Weights of a small transformer language model: 40.7M parameters, biases.
Each number is 500 + 25 x the weight over the matrix's rms, rounded and kept within 0 to 999. Layers, rows and columns count from 0. Numbers have three digits each.

# down: layer 3 MLP down (transposed), 1536x512, rms 0.632, rows 489-513, columns 0-127
# up: layer 3 MLP up, 1536x512, rms 0.365, rows 490-513, columns 0-127
down489:503465514487473494495494510512466503504473533482443518479516521462511518507503466528457476510474470475490485504544529505526535481541463500504508501522516489505506499480476551473514449481508491517493502470503488533548515486509509520554568515537510481502486540510515533472541491467473496512496490502502548521497446510465489489513496508525494471461514488499474498534495507493510473518492
up490:490498495486526488524524522504454523544484490496510529502470490475503476472559542495487489513471514541512486497504514477504513522501493503484506547475478534513465504490451526470560457500515465533533496521534503517484485515517479476471478488498544505486551504473517481441480499473444482505480480508490490565517512472513467485504471502496517495464484526505521493497488509532488475479506
down490:519483508514453538495473508511496526455530499515538478422558538470492480484511512545504479495495528486487500482473494484469517473497501490513498545528488495473508503518450503535486503500506500497515489472548461536477539493498511536495503515536496472471533501481482505496484479502536494532483489524510501496478472485471490486531471510489455522532542548528478499501500497519495492501539
up491:506522506515468465480487495505465509493503527478518525534511505517491515496526518541472482449579476479526494511506520511513491508500496482528493480477497476473467514518461471467501507480505480461507509441512483554505520482484504513478478499476496523511467511492543520518514506465523524520490505461465473484531512478513486504522471493482509537486524477504495536500475506521509505505535
down491:500522491468493498485503500505490488530487504507521452513491494478504473489526538530534478531501485537494507497532490544472502511478516515520454486518477526494479513511496517521520479515492482500536521499514536563548517500517473484467475484489476503462508578510498478531484497470519504478522472532506495483506485496527484470516492484543509512495511489491482476540522535480474457487492
up492:504461508519406463509486510493512487488530517483461439463552532485528516470450486513512508478545526494482536535523502503465545507453510488523531499449572490467541484498469516517444476503507492474517487544472510482476508479522516489523465480525532475441486527498477484470533503498466486534518514552482525504531443475546527506487473492500527495539493498491451521505494506525509499488501
down492:523480519499521521489560476493528501498482520463527473470505465511523502444459523517507495473475478520487464514478538507502504498492521515507559518457494488496481482492531513458428546482525514530524490485479516492536542497505474496506516468491484490492499524499475450471482511490476528501529493485522513471519472505491525466448503510456457514515501484464497508500522499466479473496519
up493:492558499513490493528474465479487484525528521514496483509511481530507532461459494491497535486517536485513507519475505485456490473471472460514528508494506511513518469515513491491491497461515496527480483535481480472455491454530480488492516506496483506501463493489536513529465510488486505544521539471476505511478515500517485491514538496507510475507496481504489486487480497530508522487496
down493:522487539529521517481508481520481522484541489498460469503478545512540507522488519509526522492500523503492544491505507534477478506522509473505521491506493463518446509525501473529465501489473541440499530504531506519503485512516512499507499482507510515497502477486509498489524505479500505485485507535524501502481489499505485513540493497514512513467478530495481534489506482483486508464500
up494:504507499482507495506514520507534527516543499477477466508461508525457511527524507443453497500475506450545467499505509523471503516528518514470524508472475499472530539482508551480496514485496487481512485439471487534529525502539497498496473522490526510531472519467486477523507504476513484469492486528495469461482492516494482499483510473499523476486487519545514487456506492535533456454519
down494:509566506514494495532519564494541567511473493466480518502534531514489506488509500512522469480486462512529530469503510460514526496487499486471502517476512490505506516509479504516516495503506522477460528497523490520437488501521497527498477531514488504498507479490513470488481505508462496490533531479501491496513523495483489535512491515509476479487468482496510521484494543490479538486490
up495:522482471440478497514540471469528473523486502521518466463495474519502425473522496478497495479464519447494490453490494506496514536478488482496475457457496506495462493499462472506532545486509479483508512498490480476502485559511451507476518547511524529534532494487503497539526511541482506473499462497478535533503511477524499574482525505520513497503513534508499500518520492487502521495451
down495:506521479516526476512476434565486507473503489518496503500507551517500499508457495517494491531484528466484494524501484505502522500472528556560508539509483511485528469523525489513504475508498509503498510502488481479505521473510500525508542511521480512548463435510476498519492523507486513539490476506452488487510496486488467506509485515511514494455493507464519505506506517491536521447467
up496:486474486516464499567445559456494493494526519507537481516507465497522517527521509485481517486503497509518490493526526504447510460490542526496508510511521489525499493470529532494458463554484534559475523470484469449492511506492545464452534491461500542466510523477509451520496531546516503499515490505509507492493516506537472518504474451472464532446521493503492516496507519516493456487502
down496:518491464448499487508464479463513512469498536492533493503545479502512446541508495485532546515496489497486535478519514505432528492492478490458529494538476505455498537487494520478451466516444467479429540502508529521514534468471554471526515532495542507527499494496506532504524514507432558461489528452486488479521539553477497496495523479454527463484532470557499515527531502486503504556478
up497:491506497506480467499511498540478487508480477461515503494484445498486509473495446514517477471502477512482478540505481512497485514477533543523517479499496517522501504497509487477539480500490529503512486482514492463473520494494545483501502489453486500478537483509502525493523510529498496511467449569517527502487469500489514471531477525491511517501522457482504526474455477489512498536513
down497:544530485541486521456520494488493522547502477551508499549525497487463489487505516535475491509471466486519501475489533458472519470532475498487537508524510496457471477516560496441523487536488488433483500449497508506513494486471484474489495477455496458466497494479520506514542468511502494470496500473485486546511459481516502513515451455532550475507472475500516501463486508476484491518473
up498:574493533495527513470521487528487513472483497497490488490536471453508517526489448491500485456528498506497534482514504452492511547482528551484477478527505513487486480510501530476471470458530494516547529508548486468506478502525492503485497499495510510516481536492547486489533490443516430483502511527506506491482534508513522463526515503456511496530501487506484565486474480487485486480487
down498:485495538530501527489537494520499508496526511509465499524522490499520508548531513472489534517534486494460514483511477500497475480495508500478542534504486526472510529499506489480549528505474509482477505495519496483521488525487481504500508504492495532513499502469497464513500479510501485518474514513491524497509503474500474487514494510519448466501489542500524502493509544498515508481513
up499:546458534503512484542465541475480502512502476492537514492467486540516506528493546546499531522479464500510482546499510478496547490536512490507501503511512492438528504451496531437488502492486507495490479570523498480479483507480506489513529491502497530531477485511470467504511476490496509468534510518465499508490488514494518487544477473501521499492474453495503506473491484510489531493503
down499:495476540489530502531468482529558493483511509468534448487498514505457490545482459458519492443457462467503494534489494457506468453443474509481511557522479498419522539492501495506489474503470514511478520460516520484514498498509490515436525489460462504516500498516488543502464465532483525525493479436480532458513481487515473487507511522495457467506532491518523478504499533501496497478516
up500:492483490518483450502499531496490539502482509515536439528516459488461532502496505514493511455448510491522533533488479488484487482532495523491530506483490473548511521492473506498497482482496504477528499464521503510527515506515493496527531520515532546510550515514550514500445480483517527481553484507492498510515453520496490537466465497520487518464520481464519480498523483512484488546475
down500:519441475496486463505539535511540483545504482488491523462521470493526523504487502466511503518484508476509522515536538542483476456470515475505497529511490459513519495490487479494525522514496530506478540517478535512564511481479511525481488526499490528517489478510490497483509524484470521484542541488498508488477509500508524537516525538477517511476512523517509514515486514442467513480446
up501:473507511468484501476533448532519499483524503522488523513471500528533497498465539485518519504462505498480443446538498443471501521517496473506485476465531429461484505502580471482536519530507490494454512479527528493513492521541508530508502518457447488525515506483505473453499465502534520467489489514493506473494512529501478483517476555527484497458510519534516508558512496453513565446483
down501:515548511482514490471486541483551532456535489540501495478489480546512447494478502491510469508510446543483502498518522475519494502507507517503477495483517446523467462587508482475532554520524506509545529502481500467496505529524522501460498498513492520517453467531499504455494484495489487487446521520512509427481482534503485491485461487476467504516478464441522478495503509475466503503479
up502:525511457480459488538472475513481521471509496472512475493471489472510517496490547572494500491501520491486487516502515547509489520503501515505485506516496502518484445466472529546501477521511491460507519510543508479531533487523497510505521491493486489501514452534474496511520489492497494531490485517491529505488500513516498468477465512463526482506484515480505532498515498520522481478498
down502:465471488517534460531463530459496496501514497493466504485482494486481481486502499484514493519530512469478480541484512499497483501492513493535503525485522501485483492481489534460470495512541502511485442490501536517500512501511516517510522485471457544508476494499489496543495483517501504506519484513552517512507460463445509492528450491489517551500511473449511538470548465515459528504536
up503:501498491486460446476501517466539539521449527550475479491504502509505495533501483537517530493483512531488497475497499536507533463511496554488494487525535438511488453472446544511520535454493511464479473514469462470538516472523516531499519496511507474493488533509457470513482544461535441497508524478499501502525509530495509496486494516504470530462506503500531502510496493444506559494514
down503:492501496485544480480476507442512488447478453522465538509509501460508518518507490487511479503514505497507486521556549488512495463539485536466487521485511492529495491527503506497496475518533478539503524501467511502506505507512480509498513550491509482507479469462539510466511506487481515499503475497505504527501446459490521509536500496543478463456479513500449492455523543533509478453486
up504:485500515526443495463434497486517483500508488463522481507496489501525457481476458472502531488512536482493481540501522506528479472535553503483470508463461494526485515489496527505485539514498484497531544505475507524526503487502530477492499503499508463465533509494497503495509467498470483487522556461513499506502515530489443518507539503521505514498486503497491499477513507529470421487504
down504:461510488474481530512491535496493492485453522511531507506486515454524471499525529430524529473513465477448487490552478505498480498512557516503482511543505493522466500493515451510530569516499440504504528502497512527565502557459472476517477532524499514441511492456507492482492504558437503562559535471505533517459544519485496470529528485477525471492499540507533519503461492497473509511513
up505:475549440477527526476507472518504514494494530505506534525491486503527525490498488479515533518510497529524490503496478474469510501515517500512527505485508536516468539506478486494486499521511476484491468493524471512510440479480518497514443505506554538466494515520484458516526505497481483436495536425545488481518510494516483459468483482503507498489469481512528548545492471526483538507495
down505:526480541542514504499481491496486489520495475508518448490492523487494519526490562504497457524485495485496521516505489499490502489530506513508497520484516453509544483516529477507516497506515520509424538465497481472503506511520463485483525507474461497534456497498516522491509503509484528513524475565514492510490477494497513465492515511475503515507501496484513454468478502466513471503501
up506:504479524504511510526522511493472508505501518480486478496552461528541532496476515468512511514538488497498485481471423507505512449536485463508477513518465516496527528527485511476490472498512523436527462487540499485481543552493455462511522490499486501462516488534495484507526542522461483492479499468475486495521547497524453508450538509487509513508502477462482509495499496519532517505520
down506:552496519507456531480505493544468482426504478521476476443512532514530503482479522483512492513507544504533515442456503488510512462520452508489508481521543455458461461504519528494510453479550486505499467460469499508483549544456452529502542528469480459472474474513461493551448515514508474543446525483483506464528445529485454464466544443518486524546546485487433468514473486490542481486512
up507:514492506485546499489540506502496471515458513482502509526457464494508510475489503455504499458475480527460496487504497497535474476499519481516502503520501525536563497519472459473513501521513526511526557521482496479529494481515478501487491473493493483465570505468456497514479458510487526486507528496502477495480504455481502558464488523520446517506543458494525468504529515489475462481479
down507:527502495510497492520534514543480498533500454528519474454507523512501456520491557507552548529545505542490500495536481529457497490491513472524536475493503540513504517464511503536469491499504518507505525506474516476539501512496510501507529484497507461482518535517503479469511472484503501510503514476495483484460489470509503517513535509498483541508433504485455513507513471455480490473488
up508:485490477511471566502547514434503531622488528515529452515508498484446539467484512451496485566494429524541507488506533539522509566504544411467453471402458506530551498521521532510571537497483496488529511516542487539469453524494476484504486508514496516497505496507525468512486547500508450507471539487487501530477526518515534537541547481492514427583510475457538520505525452532413431453472
down508:451512539507453523470544568507485519567477504550499479467494566513467528475485498468447458468453527446530449509436500548477539475510524457523524523504466473476548547530513558588538474553477508523521509450498549523528505494492529478502455494483457453458516514508517529475497507490476521501465534473500485477462493561522516479479551470440547477538500521464572490415501507449469521517459
up509:477453459507476528489499509513518477514474495441484513501460469495553524568426556502509482542533535532503485490519489500542506500524546491482542490453503475497525460471502437483502498497474537483485504542529482488552486490509485492521509498497432494501511495506498453494537488537492529501504474509458492518476472521496506514527475496496468553489495517513540507509474481550476469459488
down509:462527534489469501488543483495500523516508514510508509521507511482501535486553528515493513518468523506490479529423471517487519472494518517508478503526498477533498505535501477516501507493518518483479491516470511490476488501550479536525540481510507501487443469469483505513501487534536515501516514517494467495475493507501500523478454469460517478494477461486529526508520496513502512474462
up510:466502522536510441496541488512491531508532528489507522531497518533453525489489490539512496461486534490541497496492466491508518517477484465472479514498500472537526505514555500485470480472466493473540535502493463452524507475476530497495513501501512528543495505494496475475518441488478548521492514551518490485474564517497513490501477502498514516538474507524529482530487532507457490507480
down510:522550486500511483533463481483484493508498487516493503467492489557510549506498469514471483498478484515561512521474484527523545492475498515505518522518501431506470487491468480506516513531492463448504518519487510517493525479492503556505492495476496497510451508512497521479493491528467523496487476520487485536477490506508489470509547532497506482482501475531484491487480469507464503492540
up511:441490531519527455483463497518492468467481534525495556449502523522487546530524561494514501473487526487515528521558491483466552481473476530470493521475500528492500512458485495508507571500525453537484520486526525498526506494510503469499517536457503472480481553514515481460513495478488490485514535482511486486476452522456490527535458499455488517519487496556472484477496486511480492532534
down511:506509458507527479514520484503481512481542465493522424503531478535491472491482509463541535513506469560497517470448482502480458519484519529548536516494503507524515495490507524499496502499492496508501524474483526524490505488498497531480520518459511539544484471515478528494509468494492493494479501494539477477493499494509532514452518504506520528507476450516528498502519467453465476492461
up512:493501472504501545493476505483512494516491483533492540463496525478518564502508486511495492526462504495507497495485489513498506544480525494460487477493495480483511500510507465474500452508482483561496501508488502494540517528494485519551493516520512492465513492492472478483528500490524503486496507500500543456481468490486506534464511504526491496493506513553495472525503514458504510499458
down512:511504512482521512496509500463505487489508502476478502471495482512477510513481490500555499454478523561495507475465528516474469512502502485498503483498521483516513496507486500486518503475483493527541511447481484538508518520515470515480514502497522472475503489503496503476524509482500468497541489513495489480501476494505465498485497474487508476521537450472504516511490501457476487466500
up513:495472519485485497502500495458459467488488529507486505487486538532553462509478549470500506491517510509465519467499493503478525521461486479483501489535481545486513513483513524486520500490506515468525495519474483492494466551496527501468514509469506500450513498471491520461541506514509523508503530507496496523492473499515498484484527496530512506522524458462504506512437496480511527480517
down513:486469514521497497496481486521504504510471468517515491532473508488537496494495501477515452565497480480492471550538492484504538504528473512454496489497532472520512546496556489465530488516529504496490465505521470504519533530487515493486485513477503490550468506509510492508482487463513477500517496517521510509532499491505496479508508497519518534489556492521508468549553528503505505485518